{
  "n_layer": 9,
  "positions": "learned",
  "init_std_o": 0.00543,
  "final_lr_fraction": 0.1
}
Each number is 500 + 50 x the weight over its row's rms, rounded and kept within 0 to 999. Layers, rows and columns count from 0. Numbers have three digits each. The size before them is the row's rms in percent of the matrix's.

# layer 5 attention key, 1024x1024, rms 0.0481, rows 513-621, columns 768-895
094:515582515441511556366491442470561450487475452495494559508534569534431462406429506546581544446560476445452433511584523424474469491476485559561523537497592498491420479484496480485557564465575533443507370447556452498421516536532503476434541499595576559494574520436531547430522435470498436456463510517516493488602463374488551532428528522485448456539498458477532506520507503504574493497480
105:461492318530611570518427455462529488556481516509460583518456518481585568501540409547545410541489534451447474525515556433522494556597475468515487457496477516456482552493487553502613587498486549538416527433422518566493506494514458467486495432527484520558468463531529550518372546451490469529541470421491524520540557520503514457553471494478525512522561531490479437488485494591485462487499
098:484529518483436421601547498503558572493404494511487511447463481409531458455587451489506510520532463578513402539400595424369558516465460516560565473486446551461495509467474543478546467515483421481494561405503578493364439574519494491457540534559548521489513466494467555456437531484456551421438579544481456449464522529507550414499494474504445540516393462485445429455463467554469300476547
110:471570525419467569497522416479528547498451520514521499451446499444537484472518497522515475481529595518513548501466504546537472483460521556473447515529450506424603447433565585525485460437439501403564520542508433599497456560485446406461523490504538504552457502501482570460555488409567479512548438495518572514454498539416468537470493497475559557422530486540509520504465489531543470449490
100:512525559547497417449437536548466501381517479528515411463537501587478580517438445473492497413531518486510451509504458458488474458545481492513474523546567559529485477416496514516510423436559554586560457556575475467501556438540443569489450514488515633441554523525559529588458503548458474540548521565553439427586503520480479504512538420510441543585573495517552532429543555536576555477484
092:530475479456505505499471504538460471583555506532462453489507573494521645578509519454531537515485521488486530503584447543566488457553397523542530548570476484483542534489478543551526558484406528599430607518455474492549470571496480446508497444561407512525468588396572542432455536494562471477496595492491524566382478443484438471394459576492506557487509548422500515445571562502534548538531
103:590585490474409416475483556507544471550470495530418584422546468521573483492402599549578394512460525591480454504529523405609450547480505480464477561472543547526509413505522518595558474533474545492462478525509507447457502523443500543494477514451376441517431462520542565485421380503503603440534547510508461452534411492491541515381559467561578462563519548507590520473469536532517558499490
095:412517512484463478427482477550477574403488501392402515489591429490488425380547544559412406453466509541466532538495573445454542504586486474469512552376527452530497386523547484405478531414517505513508489460447480515448576490508461493542476415452612521451458512574428430492449480496513541490522464580483502482450532565493587604568526468515526437471532495522521541524545414535495512462438
101:452496538475548564488518463519467534549506467471525533482500445486497483566428447507528417559394501472500450515489432495541460462469598545569496532458567517505470461514511556554580382461449552472524495458443451511528519461562486435482478532523482567481481479520507562520484547462429530500476515486494466506406466484432480480535449488559455458486436541556344477539527492490515526481480
100:451431505487548427586474455420579457494534477492486478571493567478514484453476523453461530493466508390551531479461498443495457495503437525498577430543459468555600510430423376505476537523467455434534534396526535516494464531397504364528431550498481561540479536556438463450557501500491563484546576484440550523494480452473478428369532487499518496533514455579456578527552553382465427497562
100:523413602410407534543492458588392535404471587464533518650456487461496460455470569407486565451523521524483484510568490462596605463476510511523541454466466478582490452581473487491422517487437514529512536576515527532489504389530471555604444504563544624524475481531485461436555567479495568414562514464504465489527539524525527472463475516501552543484500529504481526543491609556518506453508
094:429417533507477467446587543512513468539562456568544426498493564541512474536484503484472514463560467574529535539476548440571467479479561425461533492466528471430525537488531494519482461464484482456438485535526515478544507527473487465556449575457528564403526495597442466507581512538507534444510463533465520503587495481517475410512457493570502398476510450507491428530466540539506468445541
093:464442457440607535579418635462536557409550489457512413429503502511505512592609402432434481486538443420402571542457420511461510550494561496439567460645591490534483496428437442511542561475541526545518493450421454538459483491447586427552436457495507570421499508495517580546514496509572567533446575560566526544496488604504505559541480491489522490544499504520466504525547488477465583524428
092:446524530599491587461450498479571520428461449496472429544517450549482545520534341519415414480582464500529488568486580484468443509379534511453494457535484492499526453498592539506462507523543535547378532490501481441409538489519512562491430475527501591451493460403558525566568366444550527426426380566517489519530496480473480510549549479575507502564485510469515578562471469481447543489524
100:462453503621502478589545485588452433558503498441606480436581574498502484522558506534541460365500560477502461456539499482475548546499510481465489451518520557491470582549473364611500565418534516521541550497410468501456530465501480520520486456542530505519535487458632497566474537562531478561552551475540535553495494560556534515536534437492502529525528489409400508481484434445521528511489
103:539490510512572522486495459491476539430439581513594474533404558484458479529547508464443566525433472419463579535510603513464565517417523495533449451509569548531552397539469461485508447514560480507508449493566527439525458371411605531540454538551511493490550437528513553526518614439487537549538567467455466587491470533506515476523498392496519447538524461538489445572550440478492440558477
098:541524495524534482559490499474570421456449517413482514490430478480562477455593443485496537417588454471496493457527582403433475535532466512510563432483520479490464426432522431396549480507383573495511476469524557468546465444517540483499449453509576587496630532509488548497596558484520495517525469496482378415553532453553510471415484485430494519424500496535537494511525521583501456460508
088:403603593513490521440531461574493498485471498500531441485504449514480419554483482525411527428559482497508474556436578563522549467411494566400585525520479472654553516473470502518449482322536481464497443432516474502532439581371531586563517544459559545459500490582489452459536453600444576435518529514517513448488469446497628478495569428493540484464566456443478574459536505468483405415551
100:569607507475517478504583435484517462529465399570489570505475527462577517537612481422492562395557562587501544449498476500539466528463480468461472467514475447370520603511422382488426507482414441455455582518463594503488488518491504525433623481441525524458510509452432514399593517537442459417497456482502498603426487525514431579470389618411552497421549449440495529437519464474474549552469
109:501502495553401499524514382557504463523409475472514440452413539414479549553582544558571587413458532458533452444519464458515420460466522477449487501450564504528475461528546498515470446392560525440525505508493391515495552454522541452566492540573559538563548473413506502435498566509514472536492513494462471553572522491526580417456465505552588590489487582492458568494481485491492435518496
104:462541539463553444474501454544490501541506527432547454591528547503466475530479526478431418525433574454499505416540537370555512515518427553442426542498481471549481502575541438478437480530459578511599500623543540446497492419600545519477497592524472526492471474481501602487527501456424496519573419481551524482559494366558483532451523512463580495515584568501485437562582441518487444468502
096:535494495514517505488523391557580437513480457463527492486469594467530547597552519480416513479477471462628528438374557396450527496433518508492460496517506480459511517539377401426531501561527506510511545440513499524486490489441521505470543505453518483504475477504521603499467526476476560532450520507464535500434485494546498380514507479396597464440530477468516480427552564434518335558586
100:542524511458426535626612489541540516496500445539549511434529483400547467449460550520537573504428412422489552472438500446378463431486500518515506511430499512508498534519538527518534447493551567477539565519497513531538496476491507520543526424481513473459509468504450507501514390504563512452451541474552504531533554480476582478551520553471506512491388453563539509436514455547501501512456
106:532413529539495446486507418510547559600475498511513488471554477518468549508492519453586491441505474490501549535564419521492434549468488468566555551448522488456467576560470450497482535507486524442518565549534500469552441494524457504452559474446443585484569463510494499461554514470518481447408579408461415496522526512450544499528371539564500573460395488494413563467480590449546570503398
112:458508476517528646451412505510410571514499457447507501373545484603535450549482359561517455506450510564433528509466540585476491496449479514583554496596528480459501467570469555598490463566482547546520467391454409531513521442514520501493525507526475551447476526452570459504481450493493444459486553551510467375498471492443477465592529472568403550493469560526507531498496500513538502516509
103:432446524447489405582434410458503507435509522473460558533627465477529477483471518460477466560463545461518459509545546535426510590521485513535466507437409447513598607503508477517475609485520452497559486438545452455482554515466520548472560411442560463514484519537493615376489476387526566464520461537559430468444411572486523545483463561522483444516510514483469518549581464476483448526516
106:502413369447440650466501475571519470525457427565469559428503475529424555485404486479413487464559550429497413432468455454508488557483552412541505484498458611464521575462503552490542563430482537562543464467508424508575564434453533501491507458425550557475527481505552536459586516527507463579571467514438491362670458458509526509550471409423552473461511527479529592476519542474545552520490
097:537555452531457472506470541489554518502377519499546451497542522463527509549596481588498450506654452496571545536497532560465568499444477469452490533470485442487441520510488511485499473400560491487441555480435476475470525588463552538521468479465505529500535546442571428548465457488554457518375483412580546510510443461511489428554524503474516442482525473454538537541451438461586518458544
111:555496489615575507596457505513543594512572497510533419557488453468477439483425585545459399553478484433464499619469511472468386462518558492511406500516472501518487607487565507524559556449467492406576589470512446494508497497424439553475486512400462505500443466504535531496412588484523558563548453467465477481513612399456509552476504512620552537530437532566467477605482468481499480540413
094:499401562519530506417419436548420494428529484435531442641452575463518429449474573562486541520473486549529544520519560394537499551560508558457449492462621479518470537493565404491566509553516577532429560490487513514563468481565455414407449499532561488455593502496547514508578487511527437536492405475566466528474515440533546515435493563476549548458485488414457454540568492501539465538408
094:504564523547591491512576461549473468461494463471529457561469628445438543463517516528484540545533444491491516541500553479401558425457453478547479462464466481496534595490495445465591526454561507517591492395589551597416501529473471514518498534591480518542569510451515483467479558432490450521516500461535513552516430536571601445506504489470503496485512489512513493396471457454448416560588
101:544515488505438508457566441508496457460592506493444476465452489499440566630501409488498530544492496581542429453543400514576490446532487487459559596495393390504489468535531536539456492474514614507376529563504509490449483517561526440592475574550508552518482487510531523481521405458554469461502592518503538456474529472525472529422482472493478560503437598380490536525468460515442519455451
107:656471480520479495478429534553457441478564506483451504486612507520432555509527610480501466622541410449557514504448399522493536500511541443466493555465495487531546570518473511624471476452558567504466529509525499525457549531391534571645459553462506459455503504472587467515443513571471520517467533527513536546512465574534516425572503458596485509499539458407510529506498509370504528498451
098:463443491502484561546499567483580490599574543461411543532475508414520462460409502452480477526487442456462524533512588547488494503493528527567479477489542494463519536555602530551501548599508587496490522514516503457519517502435483428525459452454537541504451417481580557566482477469504591521538591494425501461478584576462449531364469510489464533512444438482527576508549529415451458437444
099:479490637483508522476535520491487528538418454410570493606464516426427443458481529562417539565428476472540463435526468499503596442480478655563429523491488492533468597499489512536473523561560499447517480520462568573496537456531462513612478542424549494536556452431442507527463516439442473467400471482502536591448450433497508506429471499541488483448513492495478422542490453485472519424568
096:533499469419499549573550479563578580494559471535469557478390496506471517440505477557494554480451509491586429535505437510540481467564491526507463466485447382476471484435483554512505511485478509453462444508554464517531522505542524603529548446561463509539492584507457496414554440487507430481485434553422448466471418349554462507460417490470479501557489578468490505423432548487513488479509
101:381516511426496485454537478507460478461529505590512553465569468440532535482510460562507447482541654547618444554548550463452504472498578504500599455460556522494510456423489525456508523486540406490531358355357394501427532509498504470448514459470510454585475483493515581536480484556446538471541510505442553536540442476465527542592477455590614467550493502552494518517472473559496446496465
096:412481452509522544488543494525455453489488506526513556553465493435440506405476551468473556523503546520407492606538527474436570453489506521438474526498483546519501514555553467505511560473526522493572486526531541493508585477384439508452514439424593564420597498482532525498429504493531471540451489448473446564634530602465595533456418540522500449487498440423559522512439472528576525534455
099:480573541479489517452497501548456537472501609479466534579485461453465514413539529473493467505489518574502507534425580468537530532568540519425518409478508439518562445537516418480560432532403479515409519402500460464556522495516498520496515501534436439470616468525554467500553535453460479521576474560445515618506490529569501506450496504486626497540497552493422497536548481464509448521516
090:548420519451459572424518449476450548415458460509568479462591484553507449483453480547490521533517643546547557501519450577567538561524486484528505581463565507498587485485502578472531568552488571509488539531532532466495464538562468482554438543469427507462542496502615435506456492495636462468469436494524474437424392529480514537503568485573401511433514558446491467521535446497601537465464
098:517592572548425444444509434494427432385543441470480381455543431559427490526500458545492477469523538564615504402559517475562486522507498531441446497473620473527559446434552528471447491477520537400554438533627477471493525497516469540447518492454554467554481560566469457456575527454610505553478533543542516533487550419543498421469501454459606478392546507491454528499517525513456482443521
106:545445525545553535555607590534535579518581496413518571442566491495425497474384549472416514421474519472413536498548502520601383497452520503506537484572465413659482578484488506484494538472460436470525499568492460472531534464428565557541495458504452484444453440501591501546492542550589489503434534543462505468441517528484504604404504603505560515478536430474450563565454524464498612477543
100:515526502466479480489473447481453538496495467517495459491475487539502542581473506487506463540539482373445510473422447479442627569427459485519544506527538437488538484553567549395445469488515515493590431396477501469514541470533515552490547526495573593534518527515497469551563587474456490500563569440577610490439545545495573523503477471457520548481495447526520556545576522466498461472481
095:525547529450530538474494522499531522492440535585467557489533482506470422444497571542566428612508576536450476580478436574525524594551493400494481568454477429461505550492504427520534333475538560545557502461530555468479465455518486488482425514439422370357489476445490510412422552502513446460502414523442479465478523598542451532605447525509460492519586390513429482530466449441591472494426
099:478494426424600463526492497553517529497511538565505542651420518477397411507411500449433528456502486441489573592570530474482501459402506512479496482522466444538539631500446535464326486541523503493508501485456532430418534538444513543577553591450527519455496511456455394542560427459499490488523450428497501449547530429562529470536468538559510445558511489430534532521412444495461445462521
099:490537417546499497431497452517516459621486570492531462605479566541408543512507519630476483505459596520549461536539558554549585485496521378450471512442499524570494482575579504468631486453515501589522546484425436495459645469583507543471530490504553483523508475489577535533440564463479485573569549493460532557559553508494563430605510552521509528591478514499596489547443496484546512551489
100:505436472579546472544589456477538481517459561419537596475506490481468453524549421473588520501575607542498530457478579465503486539477470544518499449526586513486544568510477446492512599500386478431470544525535536584490534490410456526525478570423504381529602521401560476545509605517531470569457530495369538566539535548524566490483542478403547503453512515358561466494478547454517445444469
108:442490410543513422511500527481532517529460529426487485472518472432410458574500490436453459469480594481406503437491508512560472436520459518515523553441440521459460432488488407428551486430519435519538393569444431503515583482569537425535521551540474554436418512565499562575520543474472421529543508498530535454547548527482462546514504509486536561421539472576535474555513475568553482486514
097:477455534443557503519569544489503496553499494511565639489537508497451519502541497500491450526537543500468498551476441494479513525552436441533451535592491509529447463445528519511450496609488535508523535528459530480475453609545457439483517523451422480552505540500508496528460441461379480516449552565480506541453417488540457527599531507473508423544493492497573493514466521485478504504439
093:593518539477469520477448549478523412518561603534440514450450462502531449375557562465572584538498547516540499441491485499535529585439507582459450528452518493467522486494545420535450451405490584460487508502567506481486555385522520535482461541487497522478543519553551494542492563477541420488481507533506591497560480527406467489477472493467524490532527508537535518388411525458476440574381
095:521473435519442494446540567524523525544631491503457415422508506487530528538488605507537483509490516473461539548507438516521498468494515467479434558494520576513467513513533550469537500538529471501541468566426495494519529507447515511533514528538524483533460531519511451486512548512447599551522449561456486462606499480516435605456448472530533553545522528559538500456490478485507634428350
093:427462362547447482512417504547434412503454543497475531399606454561458488537483494634568474556497556501521528485501550516492557518467394453502433566507563495486547474476449521579586545493529501528467524461455439464528463499535517494475451518464411462382539502512541516546452616554482522514492460562429493476553408562516461424516527542429522443497588484457538509459524466487573509552482
104:562482492514474501605505490532466504457457461598490549530451533393476489435408469478554538492562416515517458484471484590432508458513593507548575399493471542515551577525508452450599546428543419552481522463468516548519407516431586548496487541550511536572576479505463472566536461454595493545411414461493595446487430483500474434465497590528449597574431494484484543469503489485558437529459
100:461546456486463489498518475474490507554519516526516536613511573448530378422508498488446523519511526541486549421468640564404527512571437524519468432439468478505477480518424443431514455495401393526537484410440555475423553532516512518477470542502500515509577459502518460504481473536489469660403477558466544492431413479533517458538457558374429460548618500477594602563473503509549439544516
114:494498470513521529559530467518502477508553537492475502466513555390503538520487494560449574487527471512520491374484592480458509434528464531501536474557511425517385564491439480564524479555437526485501457525497664516466490527414494609598484601550467450540601575416407460442576395544499508583510466533489607506515419435570492451521444541441469466515486628472528426568518468531501442481531
100:450591586528434460479423436518504532513425490463549473554469471468444461525463551526483426469561447447589468509479525437420468518558512424558545554522513545593535452515524503425536498553542535551431476442430467521528468482497525524508444503513526508614497508558536620544479492474461486503548552522490557542422579530470538533509482472569539524503492509524421528499547460521534377454476
090:528430513502455480451602467524494570468515588504473501513507482428399551435321476526465530608478547452492474450519510657477611460470408564487512492544465487474559522587558471526557555603502412539559455491441430500530539509434432528462447504516485594443486434457526477592483493447506472593525531519444422451533560584463447461463455468542438537476515479515467418554465556486485510456522
099:557540462489526488525406492430539490419532471477633469477461504576507477474433537544534486524489411344502520502499518431495609468528446568430567539566537458442560563469553504423490580600470616478496500523455523563535459509468541537579480471535553521508531567473434457480509427525429479542522514496495514554537464498512528489517469521489453523431508567446435524347526486532475487475550
094:494552504469561424510573506547608536546468513367510457551486568496548491528442466475550504624530541529524487518554396510593481473387471478533539563527454426542536595467514464420429579435491482496521505504475564597497599552411513497499552540432492460500400486463567512463468453506553433446437466506504637541451417434405554501504499450454495453524533495459576470450470558473498433413613
095:577550511440451519480537501424565483406501386450554465494406557528415467435487542541535542430496520554576424511510507393583425527471518434462415491374530513581536453470431554488456484472494535474550530517599508509409547463507459520472481468553521387494449490462530512514434483472486566515469476511505484545461580437566521515401585420523515494458510468539503478497466457465439499441584
097:504497589384455445411451482452467459538434482535428427491401562473499550492508518499432546504536548557485489575447571552522469519499494519507482410549437597558453506531486549497402445475548478530467517485443483435550525478508528509459389502519546510568426439531481456465502515481475552464608485554569572555540674457555468554567497493493502518523566481596469498455520480514494580525534
112:563428486456534443424443480578457468485440464548515457573524515439531487540428567586482594581480501492559459433523453497522593488515486482548487489645514597482536484522506546623553571539499499568445481534463547534519562431535388502463486602596502436552543493465535506539515443571499416548459519502472525490561501502465568442527477547544388520595491535454526510483538436502511510521498
098:485505495429487503423594556419492479522507489565494514484490426505452427544544533504457457507536560549463453507584503470494574496469460519456447595505389498468519418542499490450506466498518529467575418538551503456528485606402495479554498578468449479459426524503524427449425451471432543453533413577491477482495458517554458501502554459497492513444484467531561570453464545492488561464490
090:484555529494382467530575563487435554533491507490477559511491467421629485472522499544519501463528539518432603511502537507524517442554498511531589581466439461490492531533474511556526408485529507461507463393439520478470468488452483523512535489498413496487486492482491474479404553543500472502612494489420506396587530534482535490484526517501471470500474457499474584504535537620441475506489
080:562519476539361576514563452556494550483452464513465498529478512492515509467539499574467393461469466574480436468502567588500478514501466454547639587543387491463464505454465486412537481449474444482500494449548427474494461522543504553526567457568471488462473510490449567507478544449514665543542535456496566544472537425488481487577426570489470606586503447533568609461440454461470600448592
091:496520544452437461512471428520494488456512453500552606492472544504558537520616418509461450533480445534556459567499490477457453467483473406496526613436579476577573517455431583441444466538527500557496572410436434543480456590491489511506621442520517550443548556473466491439457543475610529520454559461514546565464408553456562436468503528491384487453436547433434532529582481547520444525467
080:504453449562533550474454528537519563487408473454432478496428525456379476529480503466456533495480420556522462491486419372422445549534510564575440454468443498463511506537488555473512459431437517501528416445538457582467557483578488446532507489522349588513485456495465557517510492513501507536495469455475530519470465519593511555517475509420522486465481485449588546454500529506538512563540
074:452547435508503528471465508521529563508454525562471515501462551503482498533497502529510537498516514539439451524589459538451507485544471481547655372511610597498435535447506476490527470562550461616517443507462487487483525465481498548528476509524440518534426427375460505625532530466471515407454474504565530477483510533514467444506587538467448552585608477582530429482405498499526416520560
078:560469434538524490470454465486486488501451527493506467452503542508459509477549438486495450485582489488477540554476393418544415448553536478427539571437527557491431467490419456403544513530471516522526522556591533489509534540477456534474539398494508522492561567571448523490487591589632543522476528437590538538568445542461526446442521405448378498402451507503518531443555468529607459486511
072:533455563444469474427471585518569479489547438522432460526433543488502534442460480444619481489472517463476452534573528496343467559403458450525539393499475528509538531550531472598461473482591486469470444361600524488530540488479447526555544475504462554459507440536482482543479455492468499490474549517477477439502487453508505447502455399465574415516502535521575447465548496550440363501515
083:496525565477498479486509568504448460430483519542541422425438561553432628444444422557465479598499468487571534447604501427636545530506544512483460550472533553590422447422491486470535594579466489439417560559471512490482495479496526530431527469416585500489537591494590450453504507496479484574521480447515557527589562472568604606458517448598454481413447605543502509428495431494528555456420
083:433546447526504530517599429509545519416510470500468480512473467529576461484495502461508561480508558483519451562412540449496405448384509463509514486400545527389541567590433512579492489485506591498513474540470466524469544497471488510609440391520441581545525474559392669464472474466480597418432516472527480607427499443476480384592599416514524457554400456387512407395486517530430436531493
084:520511399520550539462494455542577465564504508525460498524554503553482526547449596430472467441521613494461469523501445362440500588547479504529506524432479470530442570437488522443478519502541392423521477494563537478446577553481433478513427470438522529582475462584501479440449577504464481448564477474554489531531458414500540540544481451478578471577491424445499499424505465535420486545551
085:531463473548510525516479439590550530427478539488552542571517494524513547496544579466443585472596479530493521522512409499552496505491489490550504487455506515444475490436510451533488468435521400516496522550559485438458443547489457459473478409538558603562464487529492515506551459532484519481477592469425527496543522407463423498485502527486497560529541517505412460452483447495428469507404
086:536485437494606519537430544597506529443534476592582601603530451489479540476448504542533540499500514624469470462451565548580571474548414451455425582448441495441487582416567490409469441493485545500402542575405466425383484607484476487474567580522490510532472487547521485555545458489488559504453541506478493539416583440509593486513507480533438465510499481455525422470480508494423512384540
096:597554414543506482568488491556493454539495539463478560526447546541498544373491467540574458532453494598541497500480578445563479510543460525428429466484528516611463562474432512500482555571563424522475537477385487525476472480494376417449528473518619420515521504512485441429546480519536467513482468482551483465489559564501512405460603570487475535522433460463419597550474505567512557558525
081:509470540488485461498481528483520485467502467498533444418452493472460449522453452517498526497453470511536456538505545479480382482481563361467483525536568467509568497559478538472521479518427567521548489454533458513518544533511605472484527478488455513377573467406561635591518444501502521493469562474591469506522532562414575482593463470483562419467449439538581450487532524518521375539520
089:408453543537474519502500526468505457441483517479496596567542443521524544463523494571447517414462572444404520606495583512433616462464490546406531580454512452408553524595492533556476406452575482370457536539554444539455548511523402456488534462540478535540471490500470473454472517535528495478464452586511461582496482474429453438529520431588485539551544581464496468511565593542440456438507
090:494486526499461385532548558526434501497544547480508544514509605497457635519445500505508501483456522550401406587587430468523463538454520451538624519470508512455506541496502506448415503485522471442481479515483415512437511463557500540519516485515425494409551451543512493487495518498439593600582635573537496516506459545470578493531424419515438628475509518536583567547515509554444450497582
081:434542478508537543465482530493575454534495498419456417463492390448487462497479524462544534553467446423483496422511460545457446532491567486464538465362562548485558529549492491611545516506546519507508450456464527486491450444505538475454557522543487496495464530465516552578538467484532439454516591393486464531638521571527452545467502430554569396484402510469436514445529546453528332631509
093:460493490492562489513432554579504566497594519511435485463536546553496566560522500492534510369472412470584468510398400444430520516437454506527612429445479482530564475532504511464419539472475524482492425516534554490379508537499505521517461519435501545484518464453524594438460586469521494573464524506494614536420401566500483469536436486464551462489467457445593478400562429459476505484521
083:546569453507490465567518517549558452577509531440521526454493536472571549491541506445487504482477513467456512552465505531514485526423434550433570575511511553519473470500530538428450410526544435533418534506475453432500481518422481472512535581424488453462529481584484481465490504524566498585485535477502470503511528552524464526525520526486517589486485537479602456403410491588471460537520
080:559439552556452448534474511484440454542512529515513528456584539454523539505491513538450403486577552442530609494550478454569651433502542511450588546601542511502411535385449446468535479406557346457466502481573592517537521503503499494514437452473521519484551483581582431509498558486501405547469519522489517426573533498422577523490631536543498601529532558513439614534500486461527554442498
095:520420576628418480404459552454502471515471579565440414537518498478580440502518523455444546466472520541471478461417440469480473544492512485516451545518434442431502496521459518472476446508441507532564482469550493555536416441394472494420566533503504511557430470512523450530443526492635458436510461473496566437517495542519439501534423524418402471441580476528511531478420486488440472479510
082:506610498494471509424484581581552493452539620531548522475393556487504576565557348453476534471473517479496471400487484532470476470553467518537474384552528616438495521514504473584527551556540537548547485481461523435486487400480483517493474521484570394526505538466495433433504523517498488540401380572490550516501499506563454479516528519513456592443547545410464443601535499466527530435367
079:546568557524407559458528562507544517480517521563515404478507532519458560508483509556506483575565523499479582487543491481522499534508501562547494471593492554491394543360554456578524586545472451524485554518519579504572496485465464478541390474497609503456540434531486454480580571431549496421511429545480540406554447504516484446407453547517507550537534466488526506507450468477570495472504
088:509505515503453435555467597483430539547459502561541578519461496395454477609527493449426541457554522448482442619544496436454404554482547340579522577456496518499558493455457514509485545468472426517512399533467491481484513525577521520558473412484408466453567493501558527472508510494503511502558501514435603410552523549366513559568479514445545454406511456496530505489547431536526485478459
085:599546477535573450488585495489551558517474533489515497508429537491464473489550519547520488544519479601465531454505563510496534543506456605553472518455509528443469496520426506519509555475541468522540550525380506477487379489524429552450519502484465465476416404472548542401572454481488446471558514457491540434556562431481397518588513550533412533555540516431520526456451487548469514509466
087:541488459412471443507541502468482498547493479514587472468499491508502439468549476537538506484499575477490489515492585580531468428456557540455501455437408459493494517549503511537525502482460479497504532504485533393531439463462509452464492528519548412459525533450420497384478434507499524449528436471591512435509456499483458552467548497540450549503514525508354595505440453444415553525476
089:604549557518463507514486379535480528501525440547633464542468550480432485500464503495485495515499523598521535396509530499511472539516505465537454455529499501589484546410464519552548652475493487540472511569499551512477441538529486438513493565507465436484530564451478546395527535505483523440519552471451474588541480509510501469470449491425517495488463499493351593514520531512520527527509
089:535451541449511474483511537506486463492443557416524390341539544482439456559452470500413491511463516524532518398522499545608501511507562582479460437560491510541456378458607506463570471469458485472499513522588544457497427446576470496445466490456541507504462541589504464452501479497499514516483502401488499595534520464595525538453463468611470543465485451594565541495405508460472509510421
081:472494507430447511536529478479504493551490556532515486429548417501458409455488500467541522490582485421535620411494519489537539430492525524452439426485510474493471506571416433456633559465550396503500478468579557414566390534500468588503518363525524516439472423462486454531526504569471439433483472470532561469583468446539523497507520488615540434498489492525524528482479501471561538519484
089:474476555580553524450453479461456594466541585523478488468460459481438535496598544446419429449527466531455519517525472400516464513566519505460468415498511490441492457499357504500605536446517450540538522465493544559470445483444473500539509462552481549479469553522481480466558544538521500549497593480449506433529524509579564498475417512408500480494485511600501549485415546551515554554554
079:521531458491483457568578543494440471504533581458442529427505546520441491491478526593437436551519524446486562457580521492544606465606518481463520507596525521442362502411541527531589511480557535506470531452531529518522506536499495488430439512479555533540456566528484464408547575427523505518521494511545561515548511487483440424471464501480485540466529555516533515484462464531547550427513
091:498514436508562565460443512545482400452507435498530576578500529552643533543535525499507603439479489501472461533481497504489514645497378462484516545418468433462467474516444556562438517590456529508448460499507412606457504504418470515467589506489498501505483407487465514456490516463556528566537554551608514521477462589466449434483533535490528509490526361425483510502569478542511602495549
090:520418379516447456569464480458478372535465599510537409528570474478590430529513445369521672519479533429406560482492490589463469495467605512483525519470574470437522488501513457609585428412473548502457499454554555527512509521521580527380559508566549452472538557408483513517527514429596474509411576442498553554481465542468415485425486485538418438453472462492500442553520523487536500500517
087:436539501428500446541574482454585492506587375499462500580510542509531529411497426575528416464527542551520556528511531502454535490426532490485480522483529495474470479524505518467452534557533459439553580454462469556531465524419582456502447406508450485488507571494455451524450581489530605461522416442521475547506566576418456510558522496478431468566559464385438491480458471481490513526521
098:546508518486481502530568541566567418517405479462462506582532526518523554493518482579575427604461521593515483499571523533595520473476475498382461526496425444536581546501612582430483473553601545607440509431484366464555521457537516488511511523571472474623515503476542541403543477486415488509509470471480431554422547440480555449441476493580487537483434525478474566512473560495560532522497
081:511471564462482422491530572454514519479540536476442537577562478482500508430491441405552479474484439542607545545534411503531482479588577493465524431496464506533489466453623551527427492511508500491466500464483524378519475547500449470633441490476391552383545444563506447522549382578490453538502581499428488481541502455415560424489492504555441461387548540570488560467526387474431478503429
084:524470535515571518489431488483518453486504495437462501455450465491457531527597517499498489450448461400536444493482484494405448513400505463332536429484607518564542421501464476587437465451535502490476553502617449465564502450444461506483467427521523489519509574552457604512511474572485497548434620561483422551458451487515485510423515508529492557450435573577465584452505523577572546531470
093:553451508552597486477559533558544433571482390522523561431461539463575564496490429447440488529449477576549421512503560505475525512552439575506513493523583415523530485479534480523456521542565536548558563518410488537477375524519545436501571493433466499565510478437415591423509576456452440448615600506578526543509434438554559513555490516458525590535471460500424486377516472600552473534496
099:470443504543530498533512489592595444536484481483483474522484463431555461567591509463494596445412438508477432578492465523439461583496398449436504452397469535488569430539480510482377408535464562506485462467436396548500484521571479423467600521492525510515464479542482467566589527439539553569432504506510563535475440492496442346424452566391501458496422444436580396463486553572483456521553
087:511534441421561443487547508476482575533501511547492556511455572549417513478481428581561469583565499563458519517565474455548595503499546465564429470579491563598515433378581457566531561570516453521413463500465511478496493488520486552539500551457665469449513429529548472435537486508485482609494453498465528433522541528514492528513561506491457478480548482534471496489476514461497527521375
083:451539498536401439551467469425467521512467549438462442509496496439497471516529531485498536440457434463543490491464480556479458451469500466568570628491563499453444572506450516487455461525532450455514530580478459486512529507478440470467490532451463483577522497521469542524463603481566515477538528560534594465594515494417483448548414559446472512578537504458525508455440464527483483460455
077:396509536509474600487536505455575510462525499630447511480556430637499429478493564466476490470526400564465473424444512602426492530390524481480565487493472445420587482483456457395467498495481464500555574456433514497498418489454575526469498569540509505464444483430467537560497443404528523471541492532362419564460511532568561530495473526472562393511491563543531459480515532466552481512470
085:537472460529431461490421507413526557512547545531550437393508484543450428475486546472483502428439428497500527519577504505475449410481568547551578516538582523523497561475482458558534512445459424522524586490456506482537497493475546442399510455552502525545490564451528494541544571497496439524536504534468507472580470541458481508405467533422507467537522547532558502542495560478557469527473
085:490516568456378446610540488489464453450468480526522556582484510507499517517502481492463544470576539465493499609485538446510410445374463540439547531460566498445537508486498420596431470461530445463450501500582491494543497471448572548485464454459483531440503483526531506528529519560503425460539465503538479535505459561437418559476423527520585499437506494478551539537514528557466416518511
075:446502470520581508441477489538513506596478425432498537444464501486535501453525463475491501564471460439485453539507526573472592537424484530529432532512564456515545352574486488543407493534465483497587431452489553451560621529484572545454523489490512466495535461541460509574467491474515463521445457476578524434481447512582472561513555420458617462518496510390460484443621480553568542515549
109:474529549536490561405516547466568580525496499514418486513502443501539540566468583436480461459486483453497385466475436490438375416454566519528538426415507521444540530517468461488496538450480555442549553386482455564423491454493490441555496528593363553584566458485476490547530531458520548420489597562503452493438484486559520480471451557449494466574525510545617391451466531443562412532471